Weights of a small transformer language model.
Size: width 256, 4 heads of 64, MLP 1024 squared ReLU, vocabulary 512, 12.5M parameters.
Architecture: RMSNorm before each block, normalized queries and keys, local attention windows, value residuals.
Training: a variant of Adam for these matrices, 229M tokens, 6977 steps.
Each number is 500 + 50 x the weight over its row's rms, rounded and kept within 0 to 999. Layers, rows and columns count from 0. Numbers have three digits each. The size before them is the row's rms in percent of the matrix's.

# o: layer 4 attention output (transposed), 256x256, rms 0.0453, rows 26-63, columns 128-255
# v: layer 4 attention value, 256x256, rms 0.0441, rows 27-63, columns 128-255
# q: layer 4 attention query, 256x256, rms 0.0459, rows 64-78, columns 128-255
# k: layer 4 attention key, 256x256, rms 0.0456, rows 64-78, columns 128-255
o26 091:506511483439604425501557506494500584486429451574516525417456484492523470510445502483514619432487534515476483571564475445478494545438534457581558448439497384390508516439548502467554528509562467462464494422523481523559549469551524477509499479531503435509461441536505543469519466512552460460472462460606455476452468514557422461454519497453456584494436495489449554535522490533448436468501
v27 096:511498481461497475479425573478507455467412565568473569484595559425389502511499460523510475496566503548491511473584469519483529483434464468595588471546494386483513425580542535513589528503567530511503512484449546641552489542472500414438404431458442506468502570470512503488451507585521492453456526451466365436490544466505512474514517513461488527529550499465571404541434564540514500372511
o27 098:525416467565477549492553494477454522512528540516510428479454535556499542460568491448411416503514479489398535453518441478425578526484530471528518483504450463634431509469491463484438524459502444444574510524448391475455460444490471478613598562554466608499525505481444461399465520453434566552498541569463519450455472418472532556459425478586466481452533479550511530457532474440496544544477
v28 100:418493579528508481511563614505490488595544513353599469632514448573507491543541544507493482570571461567472490438435479503544518509523521524501452409512499522496436495445492459475580527545545555430527513488444431544509530505593432530528571492572508505561464457497416570465537532493548488469450493526390491474530443377496510432461447492450374497579443457495454437491448571398573563467486
o28 095:532501450516411477567502466592455408467518410561542528423596582432575472464510563513473567480482477474487458499549446454492441587548435544524598497543451551470517629490534472656439501548488491524430446500508462557429497530522481457582567577450524491388521516436531446539429358496413531500491479455418523527499511501468509479525569631508540514411528506506479420458482457569490526551530
v29 112:503509514479469507496449594497480482575488543455537512557480562466497521460536517482499500471475445478476451536435531550381519571464547498405462447458511624511450541491460444462462569527536483476517441489537431387494529547527515526519602533467539520545506492502554498480415482439569484492518481500524531446568489572488573521545508478469486481412538408421465558526471536533521507458556
o29 104:642464547488422603583492426480507478450473466424496519482466527502535516508505554575596528543512453496469548536488496480528460456508468487537572546536487404479468532503559442499431488518474526412426510510426582473574443592519475443497493554488512405432485522464480510561582548441452478464520444478413512532528482452530481455528506594432557551499488540460488520521484542448420494487498
v30 100:515507545487501483484502514493482490465466506583581409572575518420419519504544481491563357520504398505460450475481429490448526395493525543550504450500494552423478523507551573482514427553508519394514508496522464549493549526585465493464549497501521502566364535530528554484443553534476491542520478481547539432433407579518506534545472484475445451508539432385475416544443497493552630518556
o30 090:585516478632426489557580483474549489500477584531431542457554483594519506513497449530474456492509487481478575484478442459482442503542448458613591487495497460518423485524524414632473546432479501501503572534397390428542489440573470383557492553459530501390559412537577449540499473539398554475545551454435482503566515491483539418414530542441490489528500532439510524465453502394470462497532
v31 098:406535541496477423448506666538466482606479524427575476628447421500444488520507459502578592534569486523488466414547503516438480388467504413583505465434511518451420477571576464538515506533548471568525356479534490493519536520450380579437527510490534493576458462521516523466484533495513487433496497540449548601527550494476498484544462491556437480437465421453516428452471589518459522534466
o31 095:599559467546534448526541436460463549456449421548447511425517532540540554419530487507383470338530481469434544538509422410471536562508511526425581511521475560525457570570538494544408560595609484502517476510466429502446584471494472423528514522528570491460503528430419505528482405449424518530517515404472492540487457485563460403507643462481530515569463555459475495568481455547473440402562
v32 096:418527456558544505479583457477486542520485545394531535491546556534483444501501481478428531490499496559492509562492492483548563435493522526460421536519464486500572570493480445548470492492502488592493459479453506453473477476437486509560604505520500499485486462625576512533488533387576582471504504523529545497503650489512498450448513497429495465519477586458450466468551590422547359476428
o32 108:496521511441474492563449526441503419432535393532511490459465398546529520519429545560468562528390540461532463418589524535450424609587462476528488377566470533528503458488524549490515462506469497528512507534539491553509571463430557531431468433537562565521521495415407542411489432530405442626535451412527431472520452514509536519449518390441507535471505503488515448533558444511479517554600
v33 105:454458574487456524452501498488502484533519527446598492592485454509520455499517596514461477508510477511493444494520539496451528448497514469541540454508505503501363547499544458501509563570500528531566449523471513489513534481373443578525526518511524470521411517576487531484465492310518531562496445477431487581565489447487481554438507470422329465544508380399460566534451542445531485522486
o33 102:603518443498496487524474499439462522484501415595495557416520431564502554464451419572542486531429561548478518537469424445520433488419405480490508512518445547483465580470534515635481512513523600438487537536477462501552570462505454433537566544448525411452532527534544464520416457573504466459466525435498564494552518518527513482538534578384571520393471627516495448489451501405402492468525
v34 099:509498471516484491549484491502517490373423537490456496372458456475525472497541559511420379474442523440512520368560503553561478420513474506533568587467537523515506466541569594472573409471515495505437597522403526592512506554557571499519470448443473526474557568456492494488515495650434514541429502505585607557513563437455499543413474505543485435449542489475576447537513545607489544390527
o34 103:442542464460507570373594480476578539631530500495534449585465513571437514495485507398554483504525572501467499471603478458472485484441512435548485479495564509505485488463503382488557432441466435457561513431526488427573444577510572543581572530620450547509495488633601496463455517459554455539511502512486415467541465521486523588524488446514485535503440487503474506469565537369463556536452
v35 121:493444419519523503474477505455492500481521509511535413535501521515542431499466487506469570511503530496466472597557512586524486436533504511454510584532469496412495506409415451550548521570488514585473423522537462437486468505411511525577464585489549517546432543551495455497531504371528504425513473565584569466481508559516401488573509499496464482467492579575481599475596526485580504523322
o35 108:429569459412580526534516502493472507516487389505467504433582428509460519583568493497530594571549517512538519447491490459557532482523460528492508427478518537510576578503609592542515478455445520453420613486462547602525488584511518520530467463408517517482584516486415571488526512587641488498499477490535522577495438487454476604493424490435535457519521496601507352544479525540437535517540
v36 106:506538507530534537508447492548516583504492515495433441451484526535494511491551544533531457430514495464492450590480482524572544507530474541508607484445543511492459449459538529495487438435555620369447581493423569587464496486566478477498520513516507498485541553394565513459557513456575537513512481468476433546394474526545485479381494461338479531628511474493476558549487467562525467587567
o36 098:530483523474480384529498500481585489491588606559471564532556492532490475437418473473491442438455494461403502452532473475533459439513511439456409574590468435540498465503459546544518495500484424479506501584528426469553523537438530551502443574501494564502539527479543531513474550553442470555541545532543526562554550447473449539503552498624460515468446563578507543570472435471511500492491
v37 099:551519558440522470521343476455491503415478528611414642559446482476520542512454400451496599552519505479501491540479448421548575522535522573418430557468530408605571590500520569470473519545459541490585453447522503504474503488467498516478598483409496532442636433585497467497455432581520502537478571456542418549392465522523651526511512541621613525512509457484509530525529537434487487466533
o37 097:334555471472502452532471512507516490525541594377541491588492535508507463507530534503555478413514439550544491520529543564518535558557560519480499450509542482432493383488448493418436483416568438520427469476477539537486517395530491452462431459556527560506483437461419460465497561482531519530483418506492478376529483387542445476479499435495470549599492456455549584479585522554494505518479
v38 104:571520542423422477515441463479525467451598476511639475515496518515574502519534393506522456483527473500473485492449496626406483315440504509402523440586519546495558487387414516508477506549431426584491463558539458474488509487503560509486547571410497487505360491414516465540520514568512498502484515500465575523470530522494566507518482499608601571496549475465545448477516456548536573469432
o38 108:388531548569531486470515443494574539508533528454431539522418544461500470463575583458522549408486528461577551546489519395539489520518499515456516536359542474470494498495509500549585522457468509494432470545502492450531502457511471559504520546468428382522534481512547580456530522477526565427458540475489473532478482444481539432580520557450568443550454529533446592510440528509510563561482
v39 099:442499469528512484503559492388487506481487430513416548518478537504366533467488459468482563474425453500518527590495451447496561542491470560453534554411505443524608578496473577464467490429536523471560536411447588498500482458481405453478542445512550471433507451638470488486493450431549504452499490461547498437415435490557541476428506516464422468471541529454424636513498507419569410545551
o39 100:547442494467521538554478524489435530578531638417439498472533462534552489573474417506484475520482485495423456395505530561484520503570529471570453470477483426560454412512506486435433501507463529503410579616534554497474467583489617477478380485457506600538524463531453457475541526584476504511518474581536457425532458538512544532530476440540511482532563436503505489467541478493426472487461
v40 092:469530609504478518517433524535508531520565545455550541568504482465479509498581649489528520553531570471521481421505605498449493406499498535530536467455501449475449558601559469448515496516557494483570570585396584538548528486640457455539547505565511463595444655414527537496504535415483527539498430462406474487550495527448442594471504501453513567389493487485474559509437524485433533428423
o40 093:542455415481472503460549496450570441460454400519489544495549427517529525389450466540547468534479506481453573544431430503475422449410472521475579483453514592503383600435561538541515564481485529470442478492518448514524513523414456486459547580404489470445519530477513493546477390481517490452506560484577508526587522532526524408423532548508461490439491551569542500537523502446484481499573
v41 095:525523474518528490562549490525600502516510457508486552563447520567507485493440396470437544450471551427493542488438478451480515531541496581469526501375520510548533500458471435516525545380447547525456502471435519475536465474530510439490531496499491489510593469526567484500560501476530558495516519514420462580507617467478533430456463526495566540449467490493503678429597465461497379601557
o41 101:450461577480474488489461503478482523507563588384507465541449525540528557494468549488497532485488393493471405420523508543497477495491543529448428502560510489447599467512463493424475468453562390511522425552538567571512546518492568574403439469513509510553451461466472576469528495541454500409551442504531551434467505527497540458515562442531479546477545358502525492622562448585520567569461
v42 098:453477457529549546475574388436468545493457502595428545426531523507476527509491481473560502511461450503489532524395495581495540556528488481500565537510521370503537518507534521493389455509552524470414534497550517547564451463615411461475488458562511521478489467382470509546565499518502452437479504525467480365393452481562488469443472491488597457591505558576440499434439539476526506559523
o42 096:528464531540459482457400516514484492465538547462524475480554495447475412498558541502494465483519466508514443500534515505520527469590483513499444539544475437580559432532465541471543460508445517503492504503552549475428424577440548596557411499532522570491572498528543488498539521553451590598541484652439594641523501514499435474501488609585469535517472501475581510517494437564542479447464
v43 093:528526468552480485546520544499492442550535511529533404474480441549464545524528491507512492429427575478466490417533401615460490513528463480456520592430542566461505437415626520405435488453468491455404528513432520545541487567509538459399494543495500488503517521511510463482532569607454410374452457532487570458564469436528580485541463523555459517431477507443551433461560536516468513523552
o43 102:407475601543588474493526487553539548537486474397479489441439615566477581397595506407515508485592423482457527464518604377462531554478531463536578495575513499472505549520481538581598425561539441513512480581462426484487532512511487455539514460491457533488532502531531560452431513476480466522524552509521492505456500487521380542523552522516526522571458410463506502508444563535456517419479
v44 092:559484514569583463480461431486579501440463545526491480515561515436536497514437393504557509472519475455521563524493418581468511450465454484514494600461527511401515445461574496512476519554474507552454418523446512510565489540408484464444556540444497501522543510511592425498491560519501543451470496514587469595488565569572553515545534543518546479490511477487498503486564498515504517541424
o44 094:430540515478511419589559499504449498478473554422495571489378484582423506544633505433500455376517503586555489481482511448487544487552505526470458509621495544491566474527487473505470385423555408440488455460516516492539510555516446514486422414504544517500512575554496504475536533526549523486524546494447592446499463416533475523513545383490493481484490467519464458538493600536427599452527
v45 093:457478492608502497522617467520490401517521412571489392592448466539409508479556541511366403445476566478476483468470446429423463446462479412612524555427468556450482523491590486437526582492502495504523439493484443499516534557472515545462504625488483484522462512479517463486519517577528494384522534511531517527533470468496570450626461526545461528512476503440541493496532514517549587506477
o45 096:485464479382558463504429520504502504577502526440527474438431540521448585542463469479462533497544474532511487450552531440457508533473555482556522428613595460444539533517484459545493469454543433550506553508444558537453523465541528472518542398531474545502528499508462571461443485568524506538521420429463506440433529524515477609517474489469490407571540369525561449523537519483449554504571
v46 112:467481486528532517482510503512558558619576533409527430382518557502479510529514500475443563582540527495486522520565561482521472553553541507417508478444571553528338460498456366531464536515475470465502597528418528549450527550438499527624494419473454524516546526468572530479440527428507636534527469537388513536483533483482354465513466487394577509457475423450486532453548460531486455405480
o46 102:550574510434457478524483532512465472477535435490605526575493532523531502480465585492483521489493514455552518429436569569522384461460446546509434559605494499465593544483506533522517496627454550536546506556597466516539388476542497547380504618473534425436445478439450536446563464497516407574500512502591513493472445478496527474565557431534530538537470521469585468499506471535569559513494
v47 104:559482427548467510478507450500450545422498529441578338523513438488444495528450603536436496492513575489490455604547535454585428442471512507487483559516437451457457498473478516552514499605477503589535446514514490498466505503480537520570484645459506521509530415540533454518564519485429546427520531494481631500532586513499433476571420544536474436411487611560474510486498500557436509579400
o47 103:307535521493647416458497601412474455558531399592465541498540488523450483576543430445526518480515543541527529490521485483493527486526501530459492480494529556506519566522549580477581498444430538552453545500459534467522559490541511492528478392479437536532511537510573602439438454525551455493499511472538460524421464446497551548455481466442504468545500499500535503558478518463497535451607
v48 100:452458561509546489457502442362494539533554447429564549504566534459482518476553486520527463522489481611488511468552514559474469455535473425689566468498451506446509561424478495524550495449465510513514588495525471484517510440425438542400466472533504489551460458518438480505473462503557447447485558549556467511437495452540480474446553504499371437588488563457452512516527522517597550505437
o48 098:471497490599442527475499523590528493497511529554473444429464412468521538558540463518457422534556526403496531522427501421499578496454502541510489429504518525549444514519538481516494532474500561449539502582559504496439567551488515486510462425457526636471579471472501479561498535474497603558512430520475513505554526697415519586499429569495512442552493502520465414469401444494488444445455
v49 096:503462404509508477503465539444501439443480446489514491531492448453438486515503534559428508523543555455499414515504493519422480583548486473549551541500479426480445472531511523465509491554491503503607512482446537487547504448567508532561498570404556520515555450536531554509444524642395402395482490483567450442490396464551524561563434500600470505499566595513557505512558543527496588485514
o49 105:416486475394482596503531467527533466638472452479548498435611600553502517583475442488522488589458508503526556490466563438472579537555498462521557470476475514449564489427534467487454428487439496484430607509460520596513443536510462459612568471439539568476507464554474482505489482507588459525523489501484536458515506509522465573567488473428530444587577528594495486447569564471508574548478
v50 112:466523526511526488486488502501540552509512555459557478530489543467439520479530506526541526403449516496508413457575485529421467518443506479490575475481472599451477521509504470504516524490569521474515447512489503473501522543511555453542488582578568502588510517517437462491544542310600502563529484488488519489508509619498452465480512490497392480469513524438493612502467468533576428545416
o50 108:576525444486513532608538488436535480460515483537464519533505382507521467490479486443510602568461502491426456470506529481505476349528515539417485462519540422550484550464523491556487581459478553445516513470486508471540575553468485517491505573452510399516526564506502526490567471553487541490567445472548473526528509533441550475560478500561508426450430426499419416574467488455488496441570
v51 105:484464409520517543459539442414454515444497447495491438527533538493449465500513579534580469438490528519475490613580459489484531468435493451502584520521519459448487542560500549466461399485590518402483528474503520554569460515528453458472475529574524469480437531489471508522547544394461495460560471493487509436466424543498394458436487524348333465561502577570455625513464477447524459588492
o51 096:560483444463537467445492512504495459543524494561408572448623410535446458496503429473428527521445512493422547376467498517497470463553467506576445501483482434567484522489528534537583549485387527573492580548514453477483507556426542505621503534455412632496543591487530444458482500649492464511530484544592520561546472522450533579497432578585484525446543537604520471547458487449485490439543
v52 097:474527580517491523467509593510467554580586539488640457517538540466538502518524481498588507506539443517469435570567567562480485429453531472495646372539537559500427527520509516507490471396512526498510513538527511572436582542457509492449434599438529499516386487447524475505526551474533557550492477519434464542487483568467411492526467494460480458461519450481542512513472476595498546573404
o52 096:588550499573481485535531486441544517488488473539393606503482399441514500387463515504410471523505462401417525535444409467526488446574514495422495524426524474594467507536520535620559625566462536496533565503470442430489461484452474535500564547540445482514513605496549580507571496507457465533499542454496541554525541549481533473467579603502506508526369537533476526518444461474526442434528
v53 103:553489438559542469535538469460492481429562434520499383481584560532479481493500386537453461499528485509461452598495392596427506526529490480466471519529524561457541467543431531470509494581500513530453520482436526507549489488525549448502531589524521521521517568421597502505574521620483454414506498549532517466466507524492430465641480516536571545488507686602524538523570441529533430477464
o53 095:445512599467465541453479538512464431513462434510458527447477578534475499574549523467480524467521442509543532413507592398562506583528429493493537503473517425485586448452534499454492481455416455551527578431505519540460446527522475527596508415462485528597521510504425556438570529557515533528513510538499539536415486429496523562510430492435506444560551434541489469476484550567530644561447
v54 100:574418469437463532480493497434444456485535545542600505444421501581528552481524521495493505439498547470495399487407497509473538513580557530451574506508500449523491527512427452471432515612457476551397509530548511410504462416551509523470536478584444520524482527494442533550499450349483468491476501476463611343547467439506504520447529500541562519519431563532472492454489491419465470557465
o54 108:368486521538516539476430542576529479517479473404451511461497503380466470533519534526565515541513492450588582570461610511618400511488479528504486482587522547430554577476497567578582462500502569541485477548561483504419565477491470484441447498509523457403489421451511448447453506469576517436479523554540492616425536537458462492547469589483499530425492480501490516498574469532552494485502
v55 098:548438499493522495513495448450537555433550524449616480387540496547487491448542586524459479409460453461475401573467399595457539487527514532554555465467512540545494508564477467519484401557447499553452401446462517538527518492512496427476460511435508546597541466426548472512479435480579518554515521471535529430553520547516430471521507478475479430545533568478490658604473466590550441559588
o55 094:459448513534442626445465472564575454548420488447394512545574532519512470568487549501506491568420458497472555522465606461494499552409481466476507523585537490540516557395590456464495507393514456419562507486468523449568535558518456541466503479430462512461530493491518467418563528532552427528499496494465514459434538525451540572556402551484568522489554462451472402504555601450507606481448
v56 096:473480587551571530505563542484506500482454485513474600485508505519485471503480421512459565462507486491549440588440514472439539611560528502523569482527484405526563554590510464407524452487495552396552497473440534417514533465484519481559503448491531528533581470500489556493500497434531422608450474436621374453463470481541501517521517500502522498543509507557513485591487545441537419438542
o56 097:472508444436479518581478457572515428543520539436446504519540459538613493510455525468527390574454419471508447445458506587550489500603513504481509490527512513439570335509458452482429491464564436554408523467557532584490457594426475504479472478546549481497471452565469475469477547486513495505476510580411543500494514505528491615531495434568443486468548443514567513444582516552491491542453
v57 091:493541523483483480515565531501550508523553499367554467531545576590451487502558532515583505523558447579434521491484407585436485488463498473502409471524505569538512513390399368453521454549520520529465499495476437460485497555416398485387544528510486473518422439559542493510469523593531484371462494514551558510566534395465483487523484487494472478538521545467443437446480483545594544575596
o57 092:535429521585452519520485487538457509456469465469422547462485527553520578518577592561390546543484515499493485464489612467478534564448469500580570555467388427515565543556551488566527518563436485540539434513493523520581615469549495497589510539463557413464528443415530508491511390483405528527389435426363511504381506585468607550524534605426499470470489435555427444461432519447466542526474
v58 097:527545404487483493509481475472562513505485452504403544475475568526536472519438415485515492526486504461508606476523482593524478515539466572514476544424553524569532412438413490468530536451427481577446595464458469561501429461564527516448563458482451503543614512509472496530508480503490581463522524524477620604462582537480513473505432504543602523422520500489456528445551401555460413456506
o58 103:406511673513431487446449471527469512549511524443587446560475558462506549489527576438430536464567486488520448441433615485536520446465524474473470501563505501529527435471515443374533499525450454564543451571559512476526523456527541494388491493476494505557378458450559494376522448499483500497534477509566478420486517480489542491545511375467527459586436427412525444562604459529534602517468
v59 107:496481536518450523535484470622488513541482399595365357591504422540418500531429525520505444518567568503507548472497533363509505554521477520559468509463476479490484512535603527481439469381521496373434527471501495520466540529557410473430511495491424487476412493411483527470491448535447525453481462513516532517545455492502481585525426539466517410493441520535479588480504424552527481675639
o59 106:565502552462562405487536526466471533486456557471523521455561553523509545454495400508371511579461458430393501513575493541468540519464440525541434546431478443448562480499433504523478499507516470486437553563401458552540457535472504444562477507523543526495478486544581546546502485517438507522505459499418539576540505566602530449480566545429498548486491435599565482539502480560487444486491
v60 114:513510591565492495441515440510497521576521528480509503577478517501522495479448568501484551553570525566501524566566590421493475529488538430554429538528498607461421504400455443567445573451476501544519448526557457400500504545325462589458494443529493489441470483598463465493464537417525610562546506517530497624537594555457550511496578544513442493536426520498480529506564465423500443555416
o60 103:474558481455540492618486651451479503408468458570420610484426416517446564485508410577501563517490513502559457498417394543453487522446545570443452452538511512462500504558524538487584474542615568514503483484486515510544604442531501473393514515519466510590546536470435509647495526466557501512506480395542484455445510610487467511484472462452504500543501545560399410494456516504529479440566
v61 103:433461512513581538491438520516510537503440419600444439452529462518428467536507440494543435522489559486494634490467451504547564512529457513425485471442533426440529534548590532498454359511555449402422504523457567548529499554550388422515609401450444512395513489427483552454417463495423515454443432501595514478482396520551530533406456507482509379548510525490481464481525549526476588568521
o61 094:604507517520515397532543482504407557510534503430526468461520531498485462516502446512456526475508484509464474469568565534488488547517415505558445530553391490530515485532470503569533440529491509529442539541571450548543341558452573562559396578447621492468543537573561496529461566548426508530521489640453465593558453479556503435511553481520440630430565538486593513481433465473427484480557
v62 104:599578493432445533569440542487541567483523451493479500496472448527532499489468642528557518526517576483504501539476554576534500498472446548546572353427499423547479439442440479505518479402449527487534555494472564642526498455637492452448587556413496453573416467375493509517546527577479561501510515465452544524461480489478527470437423483464540592476543473523494495486481460501409498521599
o62 095:403443552606493497375515457533541458561576575514499557590534558527477521429531503493451427453488484510481584484489481433497457435444540469403532598436507549477431559534561474456556537553476527468480434555545456490611508506454444477485467521442387563503513516485630529548498441486472456457539547459530514464509557559488493485506590551559510448602455503479544596518500461520608459612421
v63 103:428454535485477484494522488428500463467524515566541594454524509486493473522526458494508537454460519481549486514436507567548540375531492493486568575549532623550602554461584576447486426426489435463572516455480470473525510485375445583500554437434478467438453591527502492482505501489507407514598522484614393504501469504526637612527497518501512517536520412469525586523524494443576518543423
o63 096:608520459538518499536433448575515528519534544413466539530461435538514468463512555493463470436515463502492496454509479440491506586467512484501433531479562437467482444530446437530434488533451447506401476600524490464459512557528622440501435591572498521556473478516528507492434529533474508501437532545520475531552498467536399408493509435508530529384429540483522540506456497509431525495591
q64 065:553497454549498492475415481444436517517582596491538486517467458543545502475403501501535391451521548473509464451505455491456489558573557393517457469428541472485512545469575454523550538448483460431558497494521512535488504432459432395403526588507466488503568485492508543597570515539455563442634489441456506426525468435479503430448427522416504478515463368442475448589473471513526471514531
k64 077:436581485476498439477543493472425484499525470532463534514521510456435547501528575552500569498509440589466465605486499552436526456420489510519621428553478641473560472541492535643464523554563555483546535504521602513492477499535601593539562442549570503519496550553486557470406570494505473477450545574513495536458521518526541432517494446569546598483523525441620536484553437487488516513536
q65 069:579437568452477412424530525597579442556460482604526506563445481583502376488509533499502437535534416504476527486509429531499473550487470553506515499534571448515562530540467544490403512613524490454464431561423466481535542456437523544459475446549419529424505482479411544472440456468548513494530485483538395571587512454478459460616633530472535537453392507553536609483568518488499414497517
k65 073:392528427499437492497415541493439600531551518565535478411501506464451494473510530566586501510573569406541558486524585534621525504586488519518421553490484494577484564491516449478566488475496467544468564551534522486468507443518398559485467474524478495491531511411514486447558488473503452497440560440518553362477518541415670590405568502475599512509555513558525512494407513471529554586439
q66 072:553423415435487501445505474469533526526494540554452469453547545434504554551405502601524503507462522558482557508482448482521439487581539528451499493509481503422503541463509541433538548427554584514515463484603561571496452429408494487447490471488446538432547628537544462555573538556416452473465525525516499485400594454539561514530479533492556487488594482488477487524513508488484451538463
k66 082:537519492433491521479454549524447600482549391517514486576520464425462393451550519378501472547396501505543573487448531439443528478492482490448567499574459528453400474441478407563464515576401508565509578489394513446557553550478446462588566495542485511557418397525473510493511471519522493556585444498450578591536466467445428477563447536438473474422495561472507569469438526488509553499500
q67 084:472441551458475519539588468566495489570549579519526494491509506423465556516460523493491490517487449464482569485547597526521445453466512472565605517535531561450463505602498476445531560544501501505525460503527533501515523505539510495489484556506490519566520531487556454447516530519555498516515549438579465537470459518419589431611545495499587475499536581449519570634572441445461542572388
k67 083:483546414522510454485478501548486535489392469447434470491450518601552442468481399462658462537506513519584502553463475555561532557520574584534467509444539547513524505402509508472425419476579463445464540513541476479461476514436474503484461518517468476491531552448519477585529467505432486442470482559512513496506627496510573461376593497424533531477537497613449538470411604453450529508570
q68 077:441535400529434425508546454475516518576553557467484475549478514439486516547482493454485523573544478535476501504504431454483551419542525425451547506453502503399451531465552486515554469600509525510540469521546540524469517562618511509594472551479530509515534461573647510602494459428547512404495498523435476476469515447468462444493500538372516515556500465452484581550503533487512510555549
k68 070:421417538542570565506442506550470504543524509469487594477541499512506585432475460523575583440451541431493580500495463516524502541440527543553411502491569468487534554465451529424527595513486436489532478515452528444448496511486463508403492486472401516421432602445479449525561483589441467461476526464552501473486547538465569463506568523541487443473487530625474495458540486421512558587571
q69 077:520593492599644494516559554478430508527294540477446546472517571374541480456475469586463427553533394469537519554496430530469472529534535593510452550444501588457584496529530565477524506474537532505472571493445560495505505432565526521462602450552568453605504504528580523510580490485589453447473522481451568510370467503479503454544473508435528436561514571540413487501482549541506442541515
k69 073:518433526522558562574443533552488504500540473485445459595484447560607523469520402434506498577492578577545456510600527512511502541511555555508438474525560531504448515557422510455438428552493483468420460496598543385511513534450436472415472590434514494451496474488488477499489445471505481437534546525597492510562563539462443472536529536532588571491460475616470453471596429530495485555533
q70 093:480405412477405536455469458518550521496519550520478428486497496519460523485543455518549566421509568533568465520511431464471573502492581449519574460552505499499414603486411495553515537629505583473489532488499551484405536505497451547511489549446647606456528434553475397572457530517499504517560553454592488461496391530594463529473530458492448407513521469480510542466568482558488512538478
k70 091:521445570462492523575461578565514544529468491519446434484535456434506448464435529550549521588436469422529576557479503594609469544505506531489460503563509511500522395473472531399534500475475437486513513522501450539527485472488451510480496407565393509445455550410512474491600488525507459469519534478581588451554551508470579466499527547511631535491538547611476477475476498448530527561518
q71 069:476433435426442582377500512525522494477476465606530349518597545543496465570629459547554554436454575642490438475487521455408553514520493438455511477527516494502434530472410525474498522547503553421555475439506503476464519539451560558550492513413557526502495491598482496574441550519567429578497562532552519487501500461536459606496544417478404457524560499527526539388513495590531504498437
k71 113:506467583476536493564435535514480611523489475545401506426517502499524439489479494496593476541449459413582593557524512578628466561539458556531500546547501501505509422408449470316505434468553399490489558544479469511489497475572404522476530485540430522457515515471534466514611534516448512517488485427578567482554569518483584449427595549520597520515478533675430501496495491456496484546513
q72 092:474470410467490558492477534474555442490506571604448497536508477527490493574588426488573402458480531554525470480450484511527562557497586479489462525498461559481438530502397497494449476538488546488513533454568514460448565557483510567557536482482519580480553513593570502499420513527480486544510553488487548492531454425494484650449516480521466508537526562539434606519509463526566521483482
k72 111:499495518519578544557490549557514546406509502501383532490557528426472425502465451550535531484493449485581615572516493535535509549574550616492473539507543494486516448444530532415559519492535487427522520511422501512512547462565390482371466465504502540477490513383543490564573522510475460434533504401646571480521485534485558402489590560541495559494480623638378537529505441545503543533561
q73 082:472563569495534469519456505515458487514553526530513546474472421475440558424447398489549405460583472441467538518464484566609407526473559531434470572471503577513514439465494461432530408464527466500438495546531481457442460528435535539505422548563371486470535458495521506422508434520482560503417504497482528517481473409458590503584477537566520552530476502478480443534456470448440607532557
k73 080:536467431470448464488570467472483462392540534510536528493517544434582475524474435468479487426516512524499494426514398478414493513471454464553523402361462530428484433449558574495498464445525469484539562384355471482480495514469547542498537552528542396537418491525495534526455530524497533455551492502518532448410453550574530439559438479510394414502542594435491493547549553527596431443432
q74 088:561433453378483554479432463473560457543557508532522435434495552545540501509541603544538487491473568558478415457512566477381544482534475453473520538564512563510489506552502416566511469494502515455468535532473461432444462522458477546478504540482505558576561490463511524461499495546482443582495524478419491479525538496451598542536564525561560470571476509385513437445530545537446570550471
k74 093:512493537423547468566457506572582511461539549566395486528518448526527483534467478489589456481370518402489526455469546539558498525546530546475572496536522499446472470443482492398539460524512433473499507508542462502534453503460407535479508494497389516406462436562551453543529521580465556500531511508583593589567559505462504566433519550414493571482489568587531547495580592565492478459455
q75 093:524529465561458448495460504453488510491418557530516570552444510482439578451529489526564424550506470523513528520483483475663448523595527550499523517485536453520488427470540550471495471506491495520470595453443386600462544458432409488523401572496415551413478513477538437474519467545551467391431528517581513465435571459526575519607442538573518412517521524495563480524580535507517445487538
k75 103:467451477486397551479504484531603475538535541412409511508592521414475439480535512495544463481528481556491557432539541493491455493524580513499510523466542524470513481483495512458461480530484471412476563480415434542478526498507441514370506500490456571410485416425536424486459506568481463450462611398577446475522455473514556487548502487516547326532542505517588477491540493440480460526552
q76 105:605549515445463512493465548498424416504591527435520380446453469463500539480512515495554465416457517562450422517633508523466555490480534444428450535578497498526544517360563486499600517494482536503555499538553619477521562539510558486453442513472566553573468535492561538515532543504472445511469575396558519364463510569465583542471611484507507463507487511449516476544487434488543599584470
k76 089:556514533439429542524487545581428490456447551408460403563436392431515533480504514477494447456373523514474507436572468470493511527438422460394561436560467480496532506466576490499408461546503515510555470507542462500502523460468419490475487540483518475588453504538486488521479456552486454498438557479591520463542589510453471571478517496453405393595467531577488541517550530548543541611465
q77 088:477497518551564452530571481365426510586551432529522519480518513558438533487557465522528440499645521528529516509510508496560486594471490474565547503477441530433425590517479496487477519564491518418590532544489469506525453456495499479485521606520444479506583492504432525466514462553518439568481528546523459479541482504420575506508455496398506493583501564444616528505506536429448474507526
k77 087:450484448587558461468456528452448481460486559493439502582474540562498530510545512499494408512453554426516578405507452412544471597528463526547508488399435547464459540505425537423481454560475528503541520519531507556447395450554427534527495550448450521544614484570503434461544537490505435522520603473476516422508488409509518544436494434430460508482479511553535542548543480501493466524456
q78 096:521504471542486525521497568588551554600462435540466513555546528512442454527483414510597461421460514502465570414445539447497462504549506557533462443514478457601602503523532597455540405548524479511489466473446467515500470381535465536476552447478557518441468431444482422517439440504525461452409562431439542541527411467528501479493447473495521432537587409510517558464504429390431632528550
k78 098:487452573533539476408435512498553508621507378575499473545539525469514484442469444529546445474549632610428501510507577463506467555536557504526463491619526495491586543481505471427609469434484527433455561431475592440479484473551514425474569485445480558420535398550499426564421513525555511488451464449459470495613522419501529511593440497589527490513473516510538407464507438428398555465546